config.toml
n_layer = 20
d_model = 384
activation = "tanh_gelu"
bias = "none"
parallel_block = true
lr = 0.0189
lr_head = 0.00916
grad_clip = 1.0
decay_shape = "linear"
Each number is 500 + 40 x the weight over its row's rms, rounded and kept within 0 to 999. Layers, rows and columns count from 0. Numbers have three digits each. The size before them is the row's rms in percent of the matrix's.

# layer 8 MLP down (transposed), 1152x384, rms 0.138, rows 534-567, columns 192-287
096:476554534568478468524435502454484505412467475476445546472522482496517466441562443516536482452482499535452591583499518467420560460489487458521494479508540479520551531532503529461518447476484464518514520472531405481513490475476499419523481487485444443530495531560536558472449515481478492583
100:502486512437467484474516584445629454475414455504454526499499428502480515520498557514615549422581489565481486498544533590563500466484419461466499538580486547458555492486504540520573490503450483491454504509541496451516430537531528398485522562506556483460561471557463497467522521402416441479
111:544561530546402518588503490510542466489488491515470514502520479478565444485506504519480515397391497477579488454553523530447475503582491510524464510490487492444445417483472425492491471517530477509505522474510455487554555446496528489558455483518487488497461519479493465535465531475549483528
104:502464421527542501513502517471530464479509533557505531504477368489495474462427513514480525614471491495552477482576532517508437432551549565509528461495506543536522441508494451563502509505515417517548510497504450432512462499493449529519419519495502497494515473488489498507507461444531469520
098:439514423450541483515511539448384558525504549477449503482470538520513558507460437442552428487531486521533503531552423563542509483501493500479561524530556462510460552463551488466486487461527502487521459513522494432524463574438491501527478464453482464435513467562471517437511492528462564416
099:511575457473530500529545503504451474498515450613510559537489506449468518520442440538445486508511492519493476525523510535457502523470458533477546475408522544568483446505530546486452514534537545471539497503500469505536450484481566515491507533551415456505407520505483490525562474505421523544
105:507547477510464466493420588473372490562523493543504421523513509508467529489486507507472537472473435459507507535450491553509464517457499464581515595510533462526475480479545511446471514460508415493517537491510526574548538482420564482499476463519451618472499512510537474503489536363537452576
104:519427439509539526492454541485565525533483419478488484511541510421470440540484505546497513361473495519582575481531467505540497539521420502496512531545571433498479450566486549518517583468503446491516482451523468461449489520510455504491484514498463496478465478553445522517488508493502450593
101:469549474513515481458539464512473547435532432472463501493467518439484462483411498477539516513552554521447416512502454502527420568507444553506477512462463494525505477457493502458480476447452544528559472582445521522552410447519456485558490466511534513476502511519448574586471510426495500532
109:578552522478537486504520548459452536513510434546497508505477477384434461569520498490478501429505582510465505557473535506477577497517469589511403531516500495572502504534538470499501450431441557502466534517503540577442474442545440498500502465478461507463539485550519490515550536455458430469
103:557515502498540479549494510496502500533385585516528479541553512512456563557543512543483533535479454513521477570466506539568482476526464459471446506452508531513529490549543607515568476472493505513447498572594536469596460437579414545526536502573505448548478477472512491498437523492480550465
090:494480568477515475522498459546474480532495468522516507470534543443500442454508458494517466494498525495513500434520542508414602520475469516513506470467414511499513488466484502520471475442561499509450538546437482544454496465538461541493509502493454493530467522467544508581489492528498476510
108:475500559510501533483555497516449499485602516535520475454529495486518437492454511511503573498429483467474552487558551438509483507475515490442493518467530508427506479541508461507532445514518459456535552474488523519452523516546576513416471534532517511493483433549501485492502444482476466482
099:470494520480514433506495494548497527466512532522409537571568492545511477550501511503473491521433562543532472531451459485392547498461544473459543437497480470479465486517538435566481508506503509582465548482556504530474517585478517507515497522527512572466557469576476522504531524487587542509
092:502581532541486570446505524516505546478476476550492529520408483515502470461456515486481457446493459502510463465526513470448443489478537434481539505526493568400466454532448457516512437452542417484481547470576520499466532522507555552564515505486508467563442470441444467510439525491499487529
098:490502486484506500623559456588502485558509428469520485470566524460524524492530608424539526517536536513574493498497518494516447499501495504404505514503587577431518504546539415464504467466551444527414446440431459585464465592524485514498504481506468531508499486521493495485515558522506490490
107:545473452519517524486478557529526564500485532463559534490500503541559505493528416564559506480528459384538524514479452557419513469455483504514497571426562447441450519478480490517494499498482549507465497487558469512475501390506495513496475475535526502429484460571495578491517478479428518474
105:537539471439523493512498471507633466486502539430432492509518586437376553497475459515539560480499553489486584532551498550487547417491440501456533521493507469493462469518404498526438515594493558508511507516494483434492482485493572473502527446552532447571535508449507546571544515498471540529
090:528466599508493527558453491584518501514504564609556503519585517485494484475480456519612468570544547522441525498537488495522528467437443515498541490499503430595494511540531543511490502494388513467456490539509539530495498507553445502377501477460545524443489493512468474474404443515501520527
096:484595499562516531561510495584488502441531524497482427518466452442504441515509444485448499505532553599517602541472541470483476475525465446490491473469524490522478509479482535502461538585549544460497530504464460506467489493487477460510431533473494413392462546457478503441555531528546563486
108:559452514495549544434476546544448564482492488512442554471502515467564521490459532544442514513493447528436502506518420474492504517480541483485499470457498535456443552464484495518476515479564443511432547557547567534523505468469535534461555506475455494547480444479458521509380514445489541566
093:470543536453516538478489597442538543512463455419477453534470540586421543485479459448444425512519540493498461521513539458470461546523396499431507562493544470562489433579498492518523594519524536470471481474564538555539516471517489553597482523533506455492431520487562495491452539571510489492
099:511530475469465463552515528484533485444480541484505456530557512486445483475486511577464520546492455478512470476438425618504509507567502483510469575469492423517461512447564529573398529520621547560471574526481513518482516493515484458536519518620529503569503453489457466499500525485493573490
102:525554555531504468538500498426425537514541469533452464471515474451565531431455503532514487545473419462441438481436487452470512566479506519490546545452562567486498488462503576450555500518404512511462484488541563567512480581568547498497472516454481520519470518445536468585553540551564430493
091:544520569516503530566410500511444431516447573517516467481496522550519453506517537558471491531501501436491533497512530577491504479490537512520586459512429513511504456509499573528504444512554509590506519544515582496531500585500487534469514506525556469520493539578514531512492460449532508536
106:523488447464557452462510499432466458482521464502566505529449427562554521505440462505552447528541437437445477495568454538510476550555500553484460532494506444522514501499516514505564533499450444475504418515509564490532508542539423519523477481520471532510466400614529460479567544506494490490
103:472466521435552568482461519471562496497505494506510453417539462505457436534429482515487506526438562526414508478484554528453504535496555549451520493473500449496412482496465434474552454485431430410507476566484559401521471481546559442483484502547531482518490548463452445520492446515504522449
096:503457461537568441475497519475574589477504520538460509519509482522481483506477433442568480487588549471489425444534513373462569482503488433501447511490466448513449484471476476484541544457484527506521444458507510480481562460528475552474497502468530545512484467512481498473527498481532536438
108:511540454479485468470479495496452516480511498501520492470521488479509489544532444466497490530479487481474449544511512516457534491547483478524526393553506498444502509485436488555512468420517475488536446488471503523502483590558468540567471572506548521467504485507502519514475490504531498515
102:482571563519452486456512558420522479430492510529479399582525538513550527463473532460448533561520462436477496523448440485491479422529502530560491493473533468429527412467468425563458485504527417504472466525516540493557504494498503503479521455525491492502528527480494524530524542489438476504
091:466442504500562431576555404508493606424476480502489509528514478469439442521520531491551463539496479484534460463544510454482499501407434480482519425464485553478518458469488481477491445472530374438468445474534482527511480472563525471534455472507468533509449481488539539492516505417500574523
107:495440422529491474386515525516512579498492412535402472530469474505510591473453557489441528519488560507526489483566533502491467524537529528477507448450523462503516530452508455483563538512528510587504507445523463522535532559473489426547529512526516516546467499530495503470467567486520489505
111:453456493557525524481523502512541437487451489489539512533472506580509510525499469432505481447476546516509451482554485513510477527471587474590451411456517484512457398466462502517420487514513566459463529510409480495503479477437578504460525503481545452508513510482514534588495539462503505484
110:506538498491528495451491505505512518502503501428524488471474583485534492488526468440509477449534507471472452502460503560419463537523557550490517486511491561521397486460478411476472385538490545524486573468483502497534537459483555545511444477377496498511486497478454575449465462487447564550
# layer 8 MLP up, 1152x384, rms 0.23, rows 535-568, columns 192-287
098:540492431510495508541532482494493499504515545570479479538537424536489499444550431464460448514457526496468559524511451479519564519548486592524567559444494461558537557541516462520400532555451532558473510480511507488499483485429477529522451484509468554439540566491479525475504491485516526546
107:496393481479536477498461496521574443496408517532444565498553551464557453459556553497478543516461557547464515521434482504447551501488578521527492507562496475471527462513533454496525457482481561487460449528483532492472522491528478522455534474523483501432497524550550467545423527447487465530
102:490534547492512476402476482474501498469575381514505584463492561519441449550439535502493437541473450521527483501529512549478531552513451503521504463521430529466494479485540485487567476570453508445524416501505593461480556473570501536440449578534520481545495494555529574446506483511488487538
090:552492591564518500487487496599602517490482462509485524546499460474430495518542546586498558492523531520447480526456509507485558534475479505487454478427504484501506427509449506528472505517474492528429490488479528569449524442523483490473468553496526532576439489452470477607459486528538433543
101:492502552506516477468506515507534422504498510391505468494525534517495418464499527461618519454518513480518491504471502448488490521540564508535481456558455530528488493486415483422493533481423528548535456491519581457514521472507415529469454522452510591564495429501556454460437564452472475482
100:408454508535550512461517453522500473428527466545439547503527485557543480442501468482543466553479496539485512456499549437534497489494435571481431470450480452556466548439504487547458443541559502528491489507551523458452523630499490532550468562470464443516523437506512511556549454507438546405
100:469524458463446464482473492503493487484555510582513497512479531558496473421493509475590512596501492501442526536488518528422537448526534419518449527498471510511502531532509559515525429500458579400496540527509515515493478495516495511567463590557478464483476519470496491479557503492506575421
104:515435542574541583525483483463521507493486465509475507550455470463513521521509531598492486473441504561512501551465501479492554463474500521446476590531498499459468465527569478520505463486492439433446455477537487504440535492468527482453580460491581525515487543485485472531500513445431417476
110:531510510432524418578516477479535479505462488446512509538505484521550538483511452469512456520530503523639527479437473443527431490530520492546583424513526463516471561449576497591511462457557534455526446488508570574503531538492550471488517538486499492460449526458536495456425490558524459523
105:445533517544456487436441496481487518482520494475507521441469468536564490439448515408507481417529502412575545465535497501501523473516523522492531466576462417433465529467464454473508510565408503436522565458512494456494510569466522545493541474482552525506504493551478503535562466548519492542
094:561522451475511456524462425463534533443488425453506504487472504526495582504525528505409569499448430526536505514433492558506539530522564435473524504474546496505518435507428518487402507564432531511482516496574500461492544470498527449517489565480519533547522492461445517493489509521563567529
100:479469518483508485473466473539522541554465507487478516497505472419512582524475468517506454482536481428460500490572494513570516432486510571536541491444568542511521474542453507485554572467503493491535413562585465548499492517462490511526486544466460537587526458511491597505520518535449475460
098:485523452466461586528483462488503519536514555483557441438511537444502552469469419464610504487525448551472545535516503486543453491534447502591524526553535474474508473485488564478511517499550465419519511525472455498515450433545465522551465515536534483423465558391476468525520483516500518493
097:510458529513528462522502471482492448509517534495505447454537507508523573499539561453532497567537508505536530533453492460529505459511545536501532450447467518525537538521523568493493551479447535524519509559402525456510474401540444505459436483523455527447518480537503486482557536498437479450
102:536526505438473519465482512511485563403524534497549536560475536492517455513423477500515470501537494472503494435446470465518462481498601493548565486535588473494483497451455511535517489488478533494508508503542555490476500478492451477490487519471514537467482458517520470518450458481502446557
102:453499488500467484482540542604531481491519488494460462444497509569473528486515536543458570433529511540505588471499509478534495526577503500476542512594470474527454586514495529478615516475561473469441530467461476500463527578528520566425518550424537479541472516474493422521537530504539491535
104:483469430480500523505487518444447517542503462520436473504500433532553399530492528490520477517516448524537422481444487476515416543493525503501464514522406512467523557485541463530476471484504491514451473491487479593504433528514466523490506496463473579510486430506424474492471520520510422402
097:431578458520509471436516530440527549479444501440469540492470522503491529546523520515436475495433426537532475522526553512496493508534502512488452446513531578427508485451449475489496502535597504516488521450459488529478497513516522471557476530566443481610503499501528483541549529471437464492
098:505415469469510561460510544459459545540463548448535525485509476492525515478496477449532502508505488414457441502548455499507511523462468531508541475476459507459507439533500458512575498417487478548486509513528516494503499515570600487449524537578513578589525553489518503565469471489480435470
103:511558467520518463536496445528529513498506440473530550536504463424572510538450516435550480487502468498631475489515537479486473481455538495459460506594518458486527478491417481467602514457496432503482510455491517522505539516519490493525445547512530564477468558532551522448574435503415567542
098:556488506484505461538490429489488443463472443503565459532541436434503534466498547521525461511514453558467547498480493537525543452474481524560466507504491536423503539375523510485539449470423473489470572479379486407488501513461499509445490538507500527476533430437473493579512536471523502479
103:544454559583554458462532442497487450509472530486479494495436516488576520461489486415514427529601568501522475464555491484493517548457527534432494484538457498476530521533539427563506460490485519515549526530511531468459542498488502499432524425472494499482471570463509488508442495532504459482
103:459489477525474462438457483468560499510550597520560549496516452523435526497524470450473468534530468482533424545546556498575478493523460525481453501622476483510512507513486513564505468465539503500510492519477483492529457532506543459485542381492461435470530585543566542441507543431444502532
098:530440393533461439427558513534544542453478455457510523501519445428516555473514474416484521512393507537555461563486471432500516510608464497445385552464551471491485552555470448477502490497495500457466473473490449526480484474508514449455488486518473522542477481466487494558518587464472521459
106:450412544538526526572503469448509432522497525549457439473512548464414500523472530485493427534505547467564536501472521442554526461444491541477512479485474491495448548541502475446477470528542545474509526491524482478465471546491560435526480457519471510557439541424543522422443504504516510422
097:508548491498506524604520493476485541469524579488480590530501494572513529619555457539524485479499453488545464522516467511488464514577425545534553479522487559509504488484548550493458524543484495503544560463561463535481459495470506524542552491450533465505453538508514475459469518509493487497
093:489501532461443510466510484501452494497553473418510524448436540491451483560566523556430574473481464546542542527523512534512419528502486524603564562502566484471554466503568502459505525488473479463506527487505502525537485586425602483518546532497480488465554480528526488477485437527439521516
104:484458442473440630544465487513448491512433481535468440594474510522576499516451543585470445496455511536490561513512491589504521485440503556485545502502545521516474526465515493561500530487512477472500495524502433477537502469478515490532500466509529548535494584523501507479497490515542542519
101:538473417534504454502514506542533484530488437477480617449473467449425428480505538488528425521452521498524491466498503516527469575424556554436514478512498585511464592529513574445588530454466512492501516485466492542479444485564541474442535507472529541491500425516476514480468506501580487537
098:443536511449451538408464558488511423487532469487516520444482487522517531468503532514507554487534479527483519514407485549538468518540553464511542588465525458467504553543506528502504539524497579593491606554484541542454503556509444555501522525448578457498501561494474457489487466562455416535
107:553486468523424520487538465559536561536487474561483486512521581522520530485483464466514458517571552503486555494476506562478541489480481525411565554519563533454500543524409471522482552490583456521479513551508490406538566546536493414507504492547496511542439510563513543478500426461499456543
103:482513509546501462501556551508486484481494501529472480492519430496557471484457496457570516437481531522535474503486429468573478431505471517525493487478390501445498499509566458479534551510438514536462434554521510491505464532539461493444459527504488503474520515474477515480490503468524493522
105:502528536636466519458538498530531431493517483561516430545501472489449435445469478544509527480483544435518549471465501444528569449487484549527522556476517460474554480572538558476530490495486516521520492479415497441446428538517507483465507549481538532489492485510466504445451480430491449483
102:454539480553481548495521527506495454464441564552493521483495520541498599477470597499543488519427505552487440513460553523498532535468525484519441527472512527462508485479499421514595479506435477488491437552514467494489499444540477520539480512563500485472531531499513435559416557471529561464